config.yaml
hidden_size: 192
num_key_value_heads: 3
vocab_size: 2048
norm_eps: 1e-05
attn_scale: 0.177
parallel_block: false
init_std_qkv: 0.0361
init_std_o: 0.0
init_std_up: 0.0361
beta1: 0.95
lr_head: 0.0113
Each number is 500 + 40 x the weight over the matrix's rms, rounded and kept within 0 to 999. Layers, rows and columns count from 0. Numbers have three digits each.

# down: layer 5 MLP down (transposed), 768x192, rms 0.22, rows 484-552, columns 96-191
# up: layer 5 MLP up, 768x192, rms 0.217, rows 485-553, columns 96-191
down484:450488478499451537481516463391477475547476440499482505527477557547500432581482543535575545559506494513519470470474464545501540449474507459495540542484491558538509558547523516501383500481479520566542525524483493603487487529492471474505518427527493505522544507506516447553486409510533480565
up485:476522529567507420451408479616483470565497519512536523506562555508450469572584495508477493464495533456444520510498476476494484553512496525387524432528487541427483478569512524490507507515471557537475504514534511483454520446517522482502499482528479570486512552499450458512523462516441551466
down485:534499502448496507498530476580476565499486469555531496457554494585577491573480484486476552451504504493499495455548468503503464499520552488489512496493531548484461478493490415503429452543469501486541594466539519454522533530478507521627530439543452481500452498515525487483536516509498560455
up486:511510519484540490445563449497444528475529492531465531534486577445510554433429517469444530515535472458490523503497527447564483520493474480444511503534518494524511510503519456469489472517542429440551480476461547514532464478498530628532489484537527471539470549505507501510494534485587574498
down486:535509451440524495527478519573543503477489566541461490528596524574557487530477478453500497574425520500477498558502507509548442561520450507533534492509477548475484541487481525460464514520478570480537561512511556546434506495552479483441493528427493466526469557572547444485538519514583499489
up487:441531482453555534468479416448502464513504554476462477475575520495518453452461416469463514491542489465521553516497476533478489503477460455496493495536467532430485440503562559477487475539586499559537557484476476581461449559463509508563465549454503463487554553480532511525503511539532493506
down487:495469520523497577498478545527575526490483520503560442460519552530500517520511526591548522543516446522469500449547558439440486413510475502481510518531432531544422511557524504504495496538501455532523500469462449537468561461530483465598541512503543477560479561448482531431499533521458479549
up488:372467468511468525505556493560470578509446542495499522437510500515476548481475498432464521513507455510492435512453465598441454452475472486495499527403470468536500475523504460448481494495515389522461548500472492524431519461543529442533526539496552499462500532436488508547487491551476611493
down488:485472486494537487520555515472532505455511474567540542518511493501528425474490456518485494456568461531520545472466585481521508475515436478533471467568493463480499495452493549503556511498495511548507470484510470451496462589465524433524486550500471584487418530502492534501476529510429470513
up489:454472521509516499499506462521445510441541586496488499478594485429506456504502504481523512451454611442504463538500475541510472525508542565508496525519462531456504494499529525507522409489532511517470455529466539442460466534511560510523517492541465487531487591536459580498483524510478469582
down489:480499506434522565476460500580417567452579469568402431536507462509549482464507480498469463528560523512530477428505477476521468555491480567516495504495460508529564509477473519514482477498519560572508511421529557457546495553490505481520549578485613518553499450532646525428517503585443521538
up490:447524506464490515576477498572553526496543485490532408502497531496563497506514489534545468451542491493487495466453588518531533539496558486464503594519500460512521460559510476532540475540480482478525505435460472487475481528491584430563551555549495480494549497461509491476463536480475500531
down490:504446522480481535547542455528492520492510572546491480572495534447517514524536552507492512540532526505433529514439542484490477531457500470501547438484524470419507450541492429488479495568525530433411488473532515484562486511565535464506512465434414474568479536400502501568498500512513488463
up491:477480556506503504550500515524407516518502525422518511462524475524542490469527534488522475539515450549488511472542510441455516477536403492511474442475567472425482510508565476629556547533520500532504491490489474583513508405459557414485446409516449426440497461571422535531485492499529582543
down491:514538562522530536460540530459491499487515528565544518521416487536495439479456473562513485477383459462446489477447525523504506522519476449513511472466521447445486469519500426496554504523540508460522504425460471532474511508409487501462524493539547407573564550520558488466516506531527483484
up492:420460515475506483543511558495519534593523564462495542573427500466468526507490489538496564521528543478495566527375471508488517439487482541486468493515512484511492468481461521556545481495475523560506466543500484482548457499446544546479504452546504541470532492537505495455507513477424507462
down492:442531495475541467491554537563509539508516509394508473547395525527572563503526480504461470446533463446534512485512538502640487582502522476489495497476517500510512479589501565486488498448510479452541475451475526524498487498470485466462450431494527532511503506487438426428490466499510558545
up493:438559537518541541526527552451509440541435473518464471500461489523589504520494482485469544457491530434473519467510457491445602471551493559492381454515529461564508536496564512483515579546506493587559512471399496404458544532426544564458512484608458488508482505529467496494533480505588520506
down493:454475428495523509547409576497516489443581511510559491499464388462496494471603503442522501516510518421444544488508447528508457467535461531501499495560432461448560580481494472519444460516496596492505532490551482550466520529549466450497468546492463488490508550529496512441480530508489516507
up494:544472436506463459477437491485491545556552430556587534533492470518542525480540539448492526496443452513428527465521446610489541528479431539425494506559497465479429588580516550527475504523513515489461543540500440452447474486523509458487527398481520458423451403543482480518542475530451470566
down494:448499415477507517477462552546517479566438537457470514509598520517471481442539428504485441499510468513449442558451547497532492552517532452529512449556436517493487538529539485545475559434515493527514491473549582459498478556492411490491514502525448404467471487510494493442517581476470572587
up495:427480494441515541514499473552522454485532429502497520486510499499505565475521493523462536576492479447528511502575466514511516536502510504467536510482496505446442484517528540443458427486476453529504612512503460478484515496493542494530472465551465478487496525564512566508518402417554523510
down495:472491490506392436507419469416535447505477522474455475549494406552463463482528473454538430502510494451462546432481505531476501535532490490548510562392541523553479518530523475489444515506475547494441566529482516561483540497435471525465545447428532468373490523504491508501528515569515497468
up496:547498539510513472492530534478514470517518484521530514470454468496487479478462500520509543471486543485473552518497427493571510468461491526516567531496463476511491495413463512510424461594457454470497517507476472545493577571457524465462481544535451552396513470507509479487397501480512537522
down496:502541470536499423545516484491489474482492465609540580538541544432569441534595510499539504444471511466516488468573545541466496489528462535529518489404492527481468427546479532533456491553486535514485510460521481498407423490532507543583542467540489453517566607488534558505439569552562536462
up497:536421486547435515571527521538518512608483436451491481499542517536495488535493504461505549464445543517484528497543407466492558447471453439522515470511454603540442500429490455500487570566549581501484508533522467470454520505458475552468461533533469495465597538599514470457516433507449533534
down497:460469492539534496524484471530551473522476490512492549479504545502446577511482447451536403542417528504480522556399487548484499462533505500495437442529590498535522439416554505478521509484469570488539502565433468445497516510504501505525426498459368569492469535505513490502505481374450547523
up498:532460478491529489523474497480446506454556519542509588506543546416479563519529436510506529526463490496523545505486504487537503537471516491437519505537513484489521497553476481556490524521514443485535472517520496578511450414493522525579494552489528493499400497500461588487534484520511505504
down498:479555485566522514491431480498499521508451601493496447541496425515526473462507509528513522441544540553496528523461452499489522456496468532580529509461450497470549557459479493427485478456542568502447532602509484499486487530512518467471474494475508514434537487502564487514449485486467487466
up499:523539491536488511562527470447489543513520431523524498482530492527421502493440488501563511508498580511474546465481463443436526488422488483487568503527448520482535533508484500485556516484499492447479471454464490491503487488438483489488468490523488513467521436474431456552506485479552490535
down499:509525553472522594530491461493485561463468583507553476522594559522457472546497424554547472507490554469531552493518465431491500497486499501482522477504492467488517471518491542494511582492479468564540498465485527480468489552494469507456516528506547499403474518525495482509520440502538532495
up500:488497517493435540479482530529466476530485506526516546475561512498451511447486564471451495545505483568439475523506479473539532556477531495511541559473447428522399538498513570467442497514475514530425570511418494492548472549534507600483507503445538527515486544522508520465492541496504503474
down500:471505521496536511491486490491535510545593534488460492520470490465497492518504465501573529462473520497455554530534488568520437492572572542502545495508515573460532453536541484466505502490525473504496486441502535507481473428534479549586540416569475522526544483493567466555529520543496434501
up501:494474539563510541523518605530445499616484490450529452498490482513527557446380542484518468436471537479477490589552495547468486438559450502475511548513467545522497494488506492508548447476501505516432499534489531444545533454477453551492526432472518411534533527476481551562541535513568481510
down501:468463503497472497520497556490546525523512529502531532546493573459546552470499523440441542530505453545475512436534580529532428554582486478585553487477487494504531427497528546522506518499477535535507523459498478512448488501432579423490418512516478544440535528458538484512451524522489528482
up502:476416570517509487522509451497490509530487466522577569507476503498587477472553517455529542479560462547479553449451523542459562518431414510417529553406485452515480486474490501572417471500490503528531547450507479534468534489517502519542372419476483535540523441445423488463529513471397558514
down502:535547514448535496510567482490523471461449532487511492411546501503549540456571399522544530487572539474497509566474525451501540471525561517440440506328516529482554515499456535471508484463472551512492532482518435546495544459500536502499431512440521511534460541438543529491510554541491494491
up503:541427498550451572511460501516534453518559493619436470506536546479541501551520454512465616593538530479525530541469544441587514554548488544452474440462541514506494441486507567494491488517425471526566458464527521563498496512508550527453482496445523522549550557523491528553425526524541561559
down503:470503455520495477534480521544545557516564449519440475491450551442572596530458513481411405469461564406527489548534546475507518471573609492599505556550458527504498566529459526483499481478500478434500557517494386515546520483474540443512457529415497475529476467495474549503421436424481541544
up504:536374485466507511614564518515543542532485529478470426502478566492470539563520536437591574553508513543498464550474492518523533525425538492531471411499460462562515537531542518533476515463491516483510606533535497539478474464511539548504473534457467500493554528578431461591435460486506518461
down504:534391553444527500492461434531495573521556462491523528474488524474532457496529547517482509542503491520507462570388510500566429553542445476483521469508449489476528577495420431412495544473463545518437554446481509525533490491501520516527515495470536493424440491509513514455505488461487507470
up505:531510423516530512545443504567534506517446504549543436539483510540574514425477424475453477368458472487493491453522506490509570601493512488492545521523524469433500447468485520525461471513517472592535486507532497533487457531477544517533481470407477545542452487508549529497427511471518476482
down505:555544502466503473562506488508435518522497495508495437501515547378519435604558395441478427476499474522489479558495527488482479512488560471474462478491522462547543442495486529587494497563498516505496402533546576465510442420478529527507481527569408574513481431432523426535437407522463553589
up506:445487467506457485475554475491441513551485463497478525520506472426461491450523470492497474487539501419459450499511538501492517519476462489482523534498483546497523525578505480488468493560418583510527513525510476464540517476569508469523495538478443590478468483441496516434471531473517467454
down506:536501520487524542547526463481459534489563459454535510501525470527538553477500487520538491482477398496448500480541495481531467486547576490505466499506442413496539485452521508484527548472595474470457483501443502520493523446407487515437502537502495421489492491564476514479480471466525534544
up507:492455547504513545507531549452537609577451483563503469493514450581485445505506487474530520491519494500447476514501512515509500493501472473468488428510505536466532546493484416509497488485521488496512505542481463505489539558481529429465522427486474457479491468513509580506457501519541498556
down507:546505516497532472470523558452511492505488441475510497542496503477448511496457436556449448531555534556497502452583506453525498499488431465458560466483488519459538520593545462465469518524450505462522521448472484516504460527503513496475494548580507482490520511463495468470490474503412484487
up508:525459549474454460475428494498475555493510536519550532546484517460532466532439513589495471512507480459473556522527464526473459475493431551540445444538492471411499473555444504622514429568493515527486525483471481491492477517520503475527553554522484575502467512511557486535554514465514467545
down508:462479580559518549511473511526513505496519453454496530531542466472440507509518527509502521403499499573510466437490438466481522503467537526568518569526460484547463487472504453490433516538436484547553523502534447527526556452503505528418554491508497517566541513499578468426520520447591563537
up509:503441412554525513550493481515469498529404500527513458470504458516460540460486533476438539504493468457481536502543531502540412521538487481477556473532516533485427535466535457555488431504504571486523558542547484435544529492509537525550474483535584588539470505464460501486447480476531473495
down509:465524482453435582483505566526519483410552474543501506471492482528476491544451486520520521537497484557559507478455433521426559418498515533513499486451488503510428516480550452516459532534516463546495465535462437570501490541492553538531527482433487501578486487441509489536495516555529485509
up510:544425572471449506468528564504486561499535529477515437543462559499455517438496425572352477439565582482504566530532576549419480528540550502410546499522507501470502530543501445511482481469450469559484507449471435526562487491480531487480536570459466514477555483434486517543569477472517558526
down510:507497542517529492498488528485494513571526527520515524483499510440490505453525494499463570505485534524470477481497544536477535496513469471423426567490525501506547458509523483554624559504491507484458518496436490484558500500531493596534490574504428445450564433487515554612498432551505481508
up511:436450483540481556496506552503516553476509481535501516537501479504496500449486507507495556448454515540539446416480513536529436482497400490468507545579439548485463492601470465511510428513467539550549519474504488486492496488513466534496515477508546538540508486507478518490575501441480422461
down511:545452420477539497490527454543427538464521466485517584452531478552457568455470471514498470509522526494420541534515499514463480493510514438529531430498506512473532492413501585489517521498560487485502426558503481510516456548525499558538490524468520477446525485465532491578481502451504538487
up512:483522503438502520545485448539423522488431457533480522452505466489470534518470457434551522515459496448433528540513501483474504500435447553458479505523488480478498496547560557566531501536470529496512478482503462384564492483508500474492511509433528549507496542475515439440455501516463501483
down512:480430518535481519504489438398594461567503535445514513495461516475486479446527498530517478456550484552542459599514460486442601429529504466481521537505497556561575447558470564505446562529509454460546541447490472545490487485496543482474471510509513512533516549417471394576501538493567503471
up513:486513477480492482545474479553500519488481461552463455493499527532445456550523491510530510433504450508450497533514499506523533491449537525523485558493426487548471543486537515491474528443443474535380496537452498475527558541561488543576462473559373538427514579484550452501455504580521486445
down513:456489485542551500395532525483520516535445482510556540533512507467534584464435463556505565526468506457491546573471516531537577493537496527512575437543484528463457517519491480462573444471496458519549521497467533485567526365475498491490494500514489481531465488506524485467515591622420470469
up514:504456456553503494532480471493509494453531527513512492503472541497542465476551475544525445480539512499521524492512494497554544524587497520493436492520539553548485478508478466532505447533502504450416478518466446514571543510561479557476525550507519481512484449467524431496509524402473462421
down514:531499559516434495478504445508562501440518474494540566521441532493499423460563518530490554489479474511488554422543549451480532494533525574464526449469518462495506502491452442486524472494486518483527488520540505518461503471391541542498503554551524451502502484561489516498485531515502464518
up515:504494461455516483502520462483487490556564563467566464476498527523556545447532574465535526490485498551496552497373499493441533491475471466498518490510540488454404484514527553427572526512528477473489489549574455595499375457483511424532526521523475523497501526535428501508515440554503534524
down515:399486521475525427432517533531497539461488529477488463498505457450472499532580557537516547467510507457510523548554506456540541580542479415446516506542467491433513458532493541543508524542513571523515452483514514517519487531590590548523502501482441438476476558511548499497526494546582483529
up516:470469494512541568518510577527548518510488453449497518422448524489539448477499419440487533435481602502533560529507514491510497469421505523395477521474540520482451551523580478454525504537495485489473493483470518551503422482621522487438563471518532413445523507491489557476523493477519532460
down516:513497405483541483442440564451481507511514454530417509462527469485551488495495447500445502587438474524539485473548476528501525473472476524441487501506454568447464500500567476544552485467516499494484479488514509619509409432525467482473502551477488463514525545469578456487488507498561607478
up517:553513430512435540495481452537514470533524484535585490552520537561553538509503460517497521487525548479523512513407539594505568541535499460486499483477465518502463518505437486575541477440510463504537557429476517540599551462565482396501559501410480528525535464473527468502497457465569497453
down517:468414526474517416530454550534499491543562569533476523527502512529506580504458522563463455484478474522453452482551534472483544594560486581522486513465512476483496483502512422588473490499500499461543512447464530553506495495534495457562522535488501462524489455474516438467500517509529463551
up518:451495506488517548472512514539536475508464495512527496513487470516503531471509482515462484501470548506529551523557518485478486520507456462440534413578544542556445475511588556489459514533451498575545507470431513435475467496512512528519517556591493533492477555423452508510549510379437487514
down518:476525486450491482500511539490491452520552442418571521468459527481514480572516500523488534420483498478440503411479518468511573415498581542546537476491554552556459482525449506462440506542550508490453513542483530511488435509459589568520553493511472526512481566512502434474530497514420540519
up519:471479474466558475507462527514429449521486528450520495506522563560504430479483532543528476498510524526513494546500510472483484525534494443496467471514459554482464474480514456500515484530564497541506542493409521488544493520527549556482445491538465556446529540462495491495483503445524507483
down519:488511475473493547500480492457539543481476554492427515443612474490561448479467527531473484570426509484480442560600506490471421448511487520449568502464443506548533523555492535548487506506478465533490543466456536539506449524554455544460549520500534569466465479511523525476475489442495508548
up520:593502438457479514525479481431509586515550459475501541463433533478512489488472469485505473603481461464419517519448447490467592505503506518477490440547508490478500518505527484486539462527537520577463483455530545514573460508493529457489502541504547483543510496494471556536484448480519397479
down520:449501540482505475561490445495533563559459474537479578443456493525511556546492484460521523493515412454528470556499500442507502417497560515543568407561444530469441490479564599532463497481456553522498468481449445480421530601409577505446568489460497538518514497560486492497583449470508496509
up521:576442478431516505458481393413496531507452456425438498566479534598563528573508330499555523480473531498431539442492505465461470448526535474508527505555501506523430519435474511629554452492510498549525449487506514490542525514512573412523547455534535388498545504494514482533525501481477553466
down521:486457506552502560492440440469527518536550424534497462542441521509561430503503509441657474548478454434479491562448561464451496426421447593502531478543477403481559572501482522594504508523443509470407507489460545526570497486529520438499517505451510471532546452495501536502566479561470488507
up522:490515511543470486519489522504457600502463500477527486496495456480489513488471540602471513379491491476543441517476483523525550548459477489468475520488468448463483501528525479521518424527564493514498492502518460555494428538499611528477536449518507525419475462534534489549484566524530535507
down522:546499538520459465478472533502492510507463583474453553506402570455542523469451466545466479492465517514483453448484531538505389515513470526530494486466481543546512488498523459499483481512503500556499447549477492439476461477492542532491495574485448528472563493514449499526545500511489538510
up523:577480456480534520504520518516508559575471555530445486477458504490471497472471479485506557497490487477448467533552454473475501525509541498554545485495415395557508526464538451493514432463521492467534589488534455507429446452470500467536492502523495516407565538509506555519540521472498519526
down523:471481546476537510531507443422489489447452493526575480444507489508443461556535523544621457535470458501486509490530606543511536431502488558488481538514490562488548562495505520510494508520487566470528458511504483487489516513583442509473480493521434508510432567516448481498485526427465476468
up524:460523495482476499458550513496441479475509438526500471420443513548548522474503493537455555587555479479486470515424431507559557492482551443499420502445435571523427549542500525539482509522453465573496491448468524532549512437554466520467494502485521477462515480502585542491497457501550549594
down524:437492443519623427515493496450498442529540508478557452510481548566521581510498502503495504502485508541532424497552418527494541510509576529460472555573433449538490538458459512472484493477507491481499485523473482530497526442536490533421516558479525542509540457519477476584495489531535441544
up525:453526524509526508501447486550458433467572412531552503470527473511570500471505503500538470520484477550484552490549476549608538497494504530503486567450515481511476476490552446516510518521539456497498474462487503532501464543511494465540462560434453443515513511466443420442604417542523475500
down525:516507498490458513470537480480472551456549482441549456458554542520472500483511410490478457530477468523523510475509480567514539432491499483597505490492450526582542461572494470471439544599437597511489571480489488548503453508441484479520524510420529426447554533510467520525507460524495466477
up526:529527528601577483585573545473514517567487491539568471444417504527522442461491454476493519525483462447455424497505465473467503540540567570559507533389588525447496568506464489578483518470514486524529493473557509494476583531491511552461479523487440500531520529494586457514532519527481561478
down526:473451454501481516426544424471536470488529560531510496569547466537450476470493546540532451561581549569536484476521553493474493524537492431483532527508464533482490476503430498443491456514497487552528498502505472430460546472452502469557502497519476475396505478499501512565530523572527501571
up527:526497492450532561459485469403472502516420516528538538463451578532477570492462501467516488433415557548450440555499456552433483506476473575494509455522464553480451578506505508544618462481479500503438590442487530409550495440454487509473486424567445474478532494521480474440546547411437525511
down527:507586527562475433581486469482507598507503492504445573421506487449476520456518478507478471516503453419474503470522483472443460468516509443504576524464509502551519519461536432391552398463496498464458450477574552513475506531497513508465579471492536529543525424427485482495518492481506512532
up528:493470522589471462449550549421562480458568478465482558486517497415499522389511470535515551514540501495535546438458506518485515536500500489507485519554502480433485456471577458464562499525481512459492570520496470480474544516550426509439478558536436583440513517462448511532474493479422398503
down528:597496536490550518567578492460531443496448479550481519543518545471536472544501505503478492535492440482398537519509505540529500540528545492435471526501466524477450421493436441492526519532584575470518559523543476514465476536542514509535467542504485518527488485526489480528516511479470497410
up529:523493503490490460470502472590522467587440454495526517541507508514539566531525479496598529486421499502487549528568418516461434559502502451542492482558526471565486496532523473515560528554541469583485505525481526526483538513517463534525525506488495489543475541519523479531471517478484406523
down529:561517471452422389537469419492511521515502500557447484541388554578546468441472520588470557467564475481521605460474470360492411516517496526547496476508495473419466447496460572543535494533513577573483527485491548468514462534485496490502521491511477475532452503450547558572484484491433433502
up530:482400557489540500453565537503444494517534486490449509497475536456564454548503517458489457499491525446506446558476459465508469477563430475477553430504471487520465456503500477452525461485466518527480524531608504504456428505517527473446529550540509574458497480554527521549494533488490565500
down530:494565530474445518507464481544545534553466505505562460494543488513503489485555474489523459537537428527449530570521462452446484497485510468517500473464425534449536552484511500497555524503549456539515419458462419555486484491503472503426506503511542513468515486422421508526506473536519501452
up531:617468464377509494498582529512505466542533601501485474414441579488504472529491442466581492512490475455571471509489523486547456550467469474450536508499487516465432468526430516523533504458493442465469524525552512511514497552466532494504576498447468502538506439434520482467496560463449516502
down531:443503503498555509495483516497496453508489536547577572469531495493505486546484480488563439499457537518467492534490593476500462521458530509509463523510549458486486533411450563496468493475492518519465516455507520490387490523443527548413494469487478545488438448464545481536553526562463489366
up532:557446536516517524527489537505488482496475490505466612399440479422485547478571461509420481538552489422548509484456522412463462537454522506505466449517493528514430467532406500463458528476471526549485462491486542486516448496497496527544455557448477517413484538508420532496492415431480501502
down532:552461472485456503522399434464437472528523482545544534495508547490443422499464537477518530458466510534502542504468437516498511514512490436498484481478515455476540476486501530456466548476545505426531555428523561502510451450453571482479538527487574553484437514479458470503486477526569565500
up533:453490484445474538402562466528473555499478503467526566478496617534484513496528462549493504489465572534518498492505489503453529477543448446438515425482585591537526467545483541508475479521524453450524492528461554454505563496457493479474478526443473534467524483477505379398465494536481512478
down533:480528474547515469521548464499517536490532509472572493448422473548459488428492508524400391524503521497501458498529464547484479444431489552517499517498438528531514527592513552481500474540600456516506472482488513470524475535473529594470459521454432403528511446550468383497512450485429449463
up534:474447442528478436419544470547472434490476522531492522482518488593548483478475503413468497478480525549457457544474517501471550520514450449546572482453521499456453567510454573511502448516528512478556430552512484493544450485478484459458529497461473460437571483503453528505481427507506426506
down534:512556535557490448477443530429461541486547493497496414478519503507499533469468488512495547511527462504495538532480530515511523494532450536530492520508435452557540472509512483466505455490452537449478478500545535535516493482494490507552496511548462494542549550464440529470444502495479485502
up535:566525466494498516562516484510484445527428541542537526465449570497408495523485441489569498543516480422520509527434434473476474551482472518534479453438488507480522542496511454489478459500458502502499494497493504513481446483480516538566576487526557539447533461443462508582437477565515590460
down535:546566516542542527488478535481456431505434547483505566468461567466455509500562477507427554641521472453514495515472482552551430531490494537507432416527495478421451517525490498622457520547500448454556463528443524481536495473537509519539515585391583412422498478492444507545415566515481561521
up536:436524498480538495480513423560431512505523498494488512520526520482545478477484518498432506503531536487458478530539505504526538499585524504514515494462556472460409498452542484483470526525502499597505434525516491526451534517477526461520546548540506467563485524464481561517478573511510473492
down536:425486527485555508537498549495535497493486440493438453534530490428557488567469477470518568498412441468515446484572501466496515508457528515458514520500551511525452524572516535522527501571499476525520496486503489489503581398543511493531488493491533525488529508476548464468524520547575413520
up537:527489535516488475430504516544416499605504475464501517527477471595512473534571461434428496570481481550493509482486454489538541487535496514493496490487533482575497475526481487501456511540507516481476448459538526474586493525480482470505509527492515496578538564572506445523462478473456579481
down537:495452511468465422522529489528470506567543503563502538492425505478476581463521501470536496563527522494488467537525518468450457442550492523506422481504446516519479461494482483545565495511479468469498517551551490448506517505514506526518448548471500520510496487513509563514486535427534473401
up538:507446546461515555480516478476445499501445519520482496508488475528540468518446452612542537441536456446525480443454495453521532500517510483509509458514456496602462540474611513515541517536571466542409508578491466530526524492599544532575505426481528480472570558415479536554452514455555453465
down538:548484530502511507542572552571383543479451485571426522471467438509464451475518482499486508476465439450493495514595485519462533488474526456439512459528518437489506547515599437580589499511430450505442514472501462498443539473464563445416518521504587531501497496487500550550497519495522488479
up539:502543483500467520514518493483508541409516605515444531439423492590490521528521539500466532543526449446500490443505503519568500518467562464409491527497519464518478512523494470441528473475502532496519481572483496432530489466509551524511502497521462533466488501404567514582436511375501528438
down539:552472560483537474567479515447511482533542556552523521502431531492513555491568445481562507511477560485541448482503497498563499475461498507535467508502473512466441435507495470533508483552553547518494550433566511468544510519482485473440509457567459460504507492508515541526547475516512456508
up540:468511472498461554561470471507418461484503495439454462471528505490433507423431550440515440582464514540458489581515490446498484493493462484490505515480510486473454466473502490481427467536502567553505475533446480471533465497514496491431439445421489512458453498545558495429456490529510517495
down540:548516528466516503474527523519582507531521525479485435518534481514494533455528528618536502460519481519477484453478520604509465480487479512555458532490465505553508526522487480513545539537450476537511488514550512526489473518492487434549439548556495497476534468429522473475532566567456512491
up541:481528494480495477485506442491529530494495505514514505491496527425537500469579470520585463482529496474495438581555476533485543578508497586454558494541531491513453528502490473489600472490480501508511496440427484529459573544496453515509501541489457482558500535586529523386542519529551490506
down541:465515477491485456506453503558551428466568538486446478522478459528574456559549515491562602437500574464505476520550471485564469525596465482569477543493520473514614511499455606436508559416507484458471539519496516558466512466524582482514417544483446504567501506511510533471501551512467491487
up542:517534527458541516478515518510506563559532508473566584507545518506483471548549467500528546557482519533514549524494499485515479400443550512482484557469443486472484568433541504503471538445490477543450512526456482472476555565522505491490482535537451461499511410462528476523449506544455560513
down542:558508482489430542459494526403510484488543541523510534522407465509438403466503573470496541545485535506458532504454502467504451470526528516441534602509495462542493524523505430524542558498520419497470494459493531478555497482501445473476540540482464521518450452491460485451471453483491495488
up543:491524594531510493557523480504489487502509597528509503510501462476485504515425494508502434494578462514518462475490493536558499464492545493492596488489472513485461477561445458454512492466450494443458510424487525515561442462531502471472538529535464491543500464466524560484538498494480524502
down543:463519463497529497529505546481492469531521490434460474449648491504481565448497507518507523480466466476501519572471423535530523415496477407493416469549529435487514485454541548555510437464448528460500469497553528499479494543516523538539467554518530492520486547522460428508462460486505521555
up544:512495466451487534499514441465500577521417528529476519459559486528498475445548479512503516471528516411445524447462518512521534500414454545487573471433517455476496531445588438451510508508499550551525557568493552473515482500531533456531461525565501476535511452482499486440492454465500439520
down544:439466505546521503513574551434508454529519509452501473481410473488534476496494547508515450567546472484457494456528477536530516546478562513445484526509513528558500492554508564500544528518525411549500446516563487518552451424455489400530507475479516441541491511467505489531495493422534523533
up545:494525590517480440516500432487471435469527460473459502509505536497522518495437469499489562500599531490523513526525507442424504500403514476599510473483484540548418530547495500554439480521445622460586498453511485567477476480488504502557426477570490545501554380545556474565400523498531488416
down545:444506505538504536433510510488519445551510478451463508475470528527455528430583513497521538510498487478539443486497557584475495524518505524468503648487496503436500440474477542446437492553465529504478502532450568489456496444586553490415519514479419461520427463514470525523548426525531502562
up546:484529481483493552530485549430538473479527556444477499547540521512553444531492537516500469495415541494469520434604519535471524513515447538548463484520567464501438524540513510555532501520393567505488522543457529488478489501511505561490560428543484491480459535531537471437487494523454534484
down546:538462495448583447490511486490460475581549450452493556456550511474531470458538486462454514429519545515527525437528501528428527533495487461435490495460567455510456494525481548515511527456526469474467469488564516492503519518521473553472527444529507502506518472533462488527440534527501468519
up547:509460491522466512489450438521426513554476426507394529451431602525548520479573493574465512473520560472427475523458516513459484540502507421452394518582551571437515522487480469392497499500487526442466422457531521485464465527514450475498469525533497502474485494522521508444484440526445534550
down547:575509643496571449449534534534473460537476517482397437537497633481542492478523524552505534564483553477488510467524548525518538447422472459523453502474598540439400499574444484480548503525568492539466461574502493551503431507513460542465564438501470497482506449516556493520522443506524434475
up548:561561490478453515497479449518450496452544500469521480501553527535473511520510535537531461538588556532509496476400489521535504474463465504533515427524495444506455499520458458514523502596486589500502441483484456449475516503442415502461542509479568427524478467470555539483494404531509511481
down548:558463476499502509516437485452507482475611467451512483467562554532574456523439503470496535523453483508560508432492541473489517479520480478552482538444508478549562508525477494447486484517507342475418506481474538487435530458500546376557483583517474492467521408444482486460491548513510460525
up549:471509486563504491505480510477525541541533568502479576499513535564504453551467477556503469515530480537446485502559461513556488465576466452466509493469488466563524507545438465560535463529539531554471439466519497507536538523526470442561447533464485461467440529385498511552465576390457467575
down549:503541469507523478434498539510525493517511554490541460475569529489477531476542461484483528482522460479429574466509486431466532461465503519563472516503512484534481519546510506483536477525451473468481522491475440508547529457521456529495500478526547500479506543478465444463501518451447552470
up550:476480466470498460551476486547544496566478481556502499493504515551473486423519512509551564400522521543533515497553486482474544498509495454407511534514536523521522467521488460466495542471431517486558510456521501500496500507540447504507497453443531488439463483518489504469478506498464460529
down550:468494482443458482520553560490433512458495514532453457514502479494574551544482503455531469535441438534441520475464499498513481490524573512431513496497467521470515462581503454489493476514415425452506483468508464568456495439557502485480495456468514504454469489510484518505493539535455457509
up551:448429489473443507461548434512549484446531456467513498487528544582525467452508508475479454462476477523513473507512505516446547460516558541510548490520557506421433536545571552481488508524502539465510550462518516502529528504483507477485461500467512505487511440465440466473508509415501525504
down551:453529499522508518482483470531451453503528520525502480526467494457519480473529559463493556538494524506478524522465475459493483491487514512497467486545465503467482532473491422481479521493583458564507567487456508478488470474498408543579567467502491560514518484469462520511445485505542500448
up552:504478477495439506508566539457542559545495488532549499495520511530496525503505470491534442495453494533509453506528558510501517556527438442443498476498454492504473488522564494475533476494473549501520553513589538485541492498476502504457506435528511523477522485429545445496449493465469507477
down552:450482545546552544512484544476504537482560495524525566538486419508513568485528608524506523523549520504509515519503483513582505484545527506494425499455525490560525530435479521528488472501485533389465547481468489543519570477566428546493559517525501436537509443510483467460484492411505493490
up553:520526484482446505525440530540498510492536403450518513541476504527457491518555535557521509516521453419482496538556511434492510523469391420550489475482528569521486493483522449490512497460452550483437519421466514468519463513505535441521519579531461499517505586493503530475440510444456506491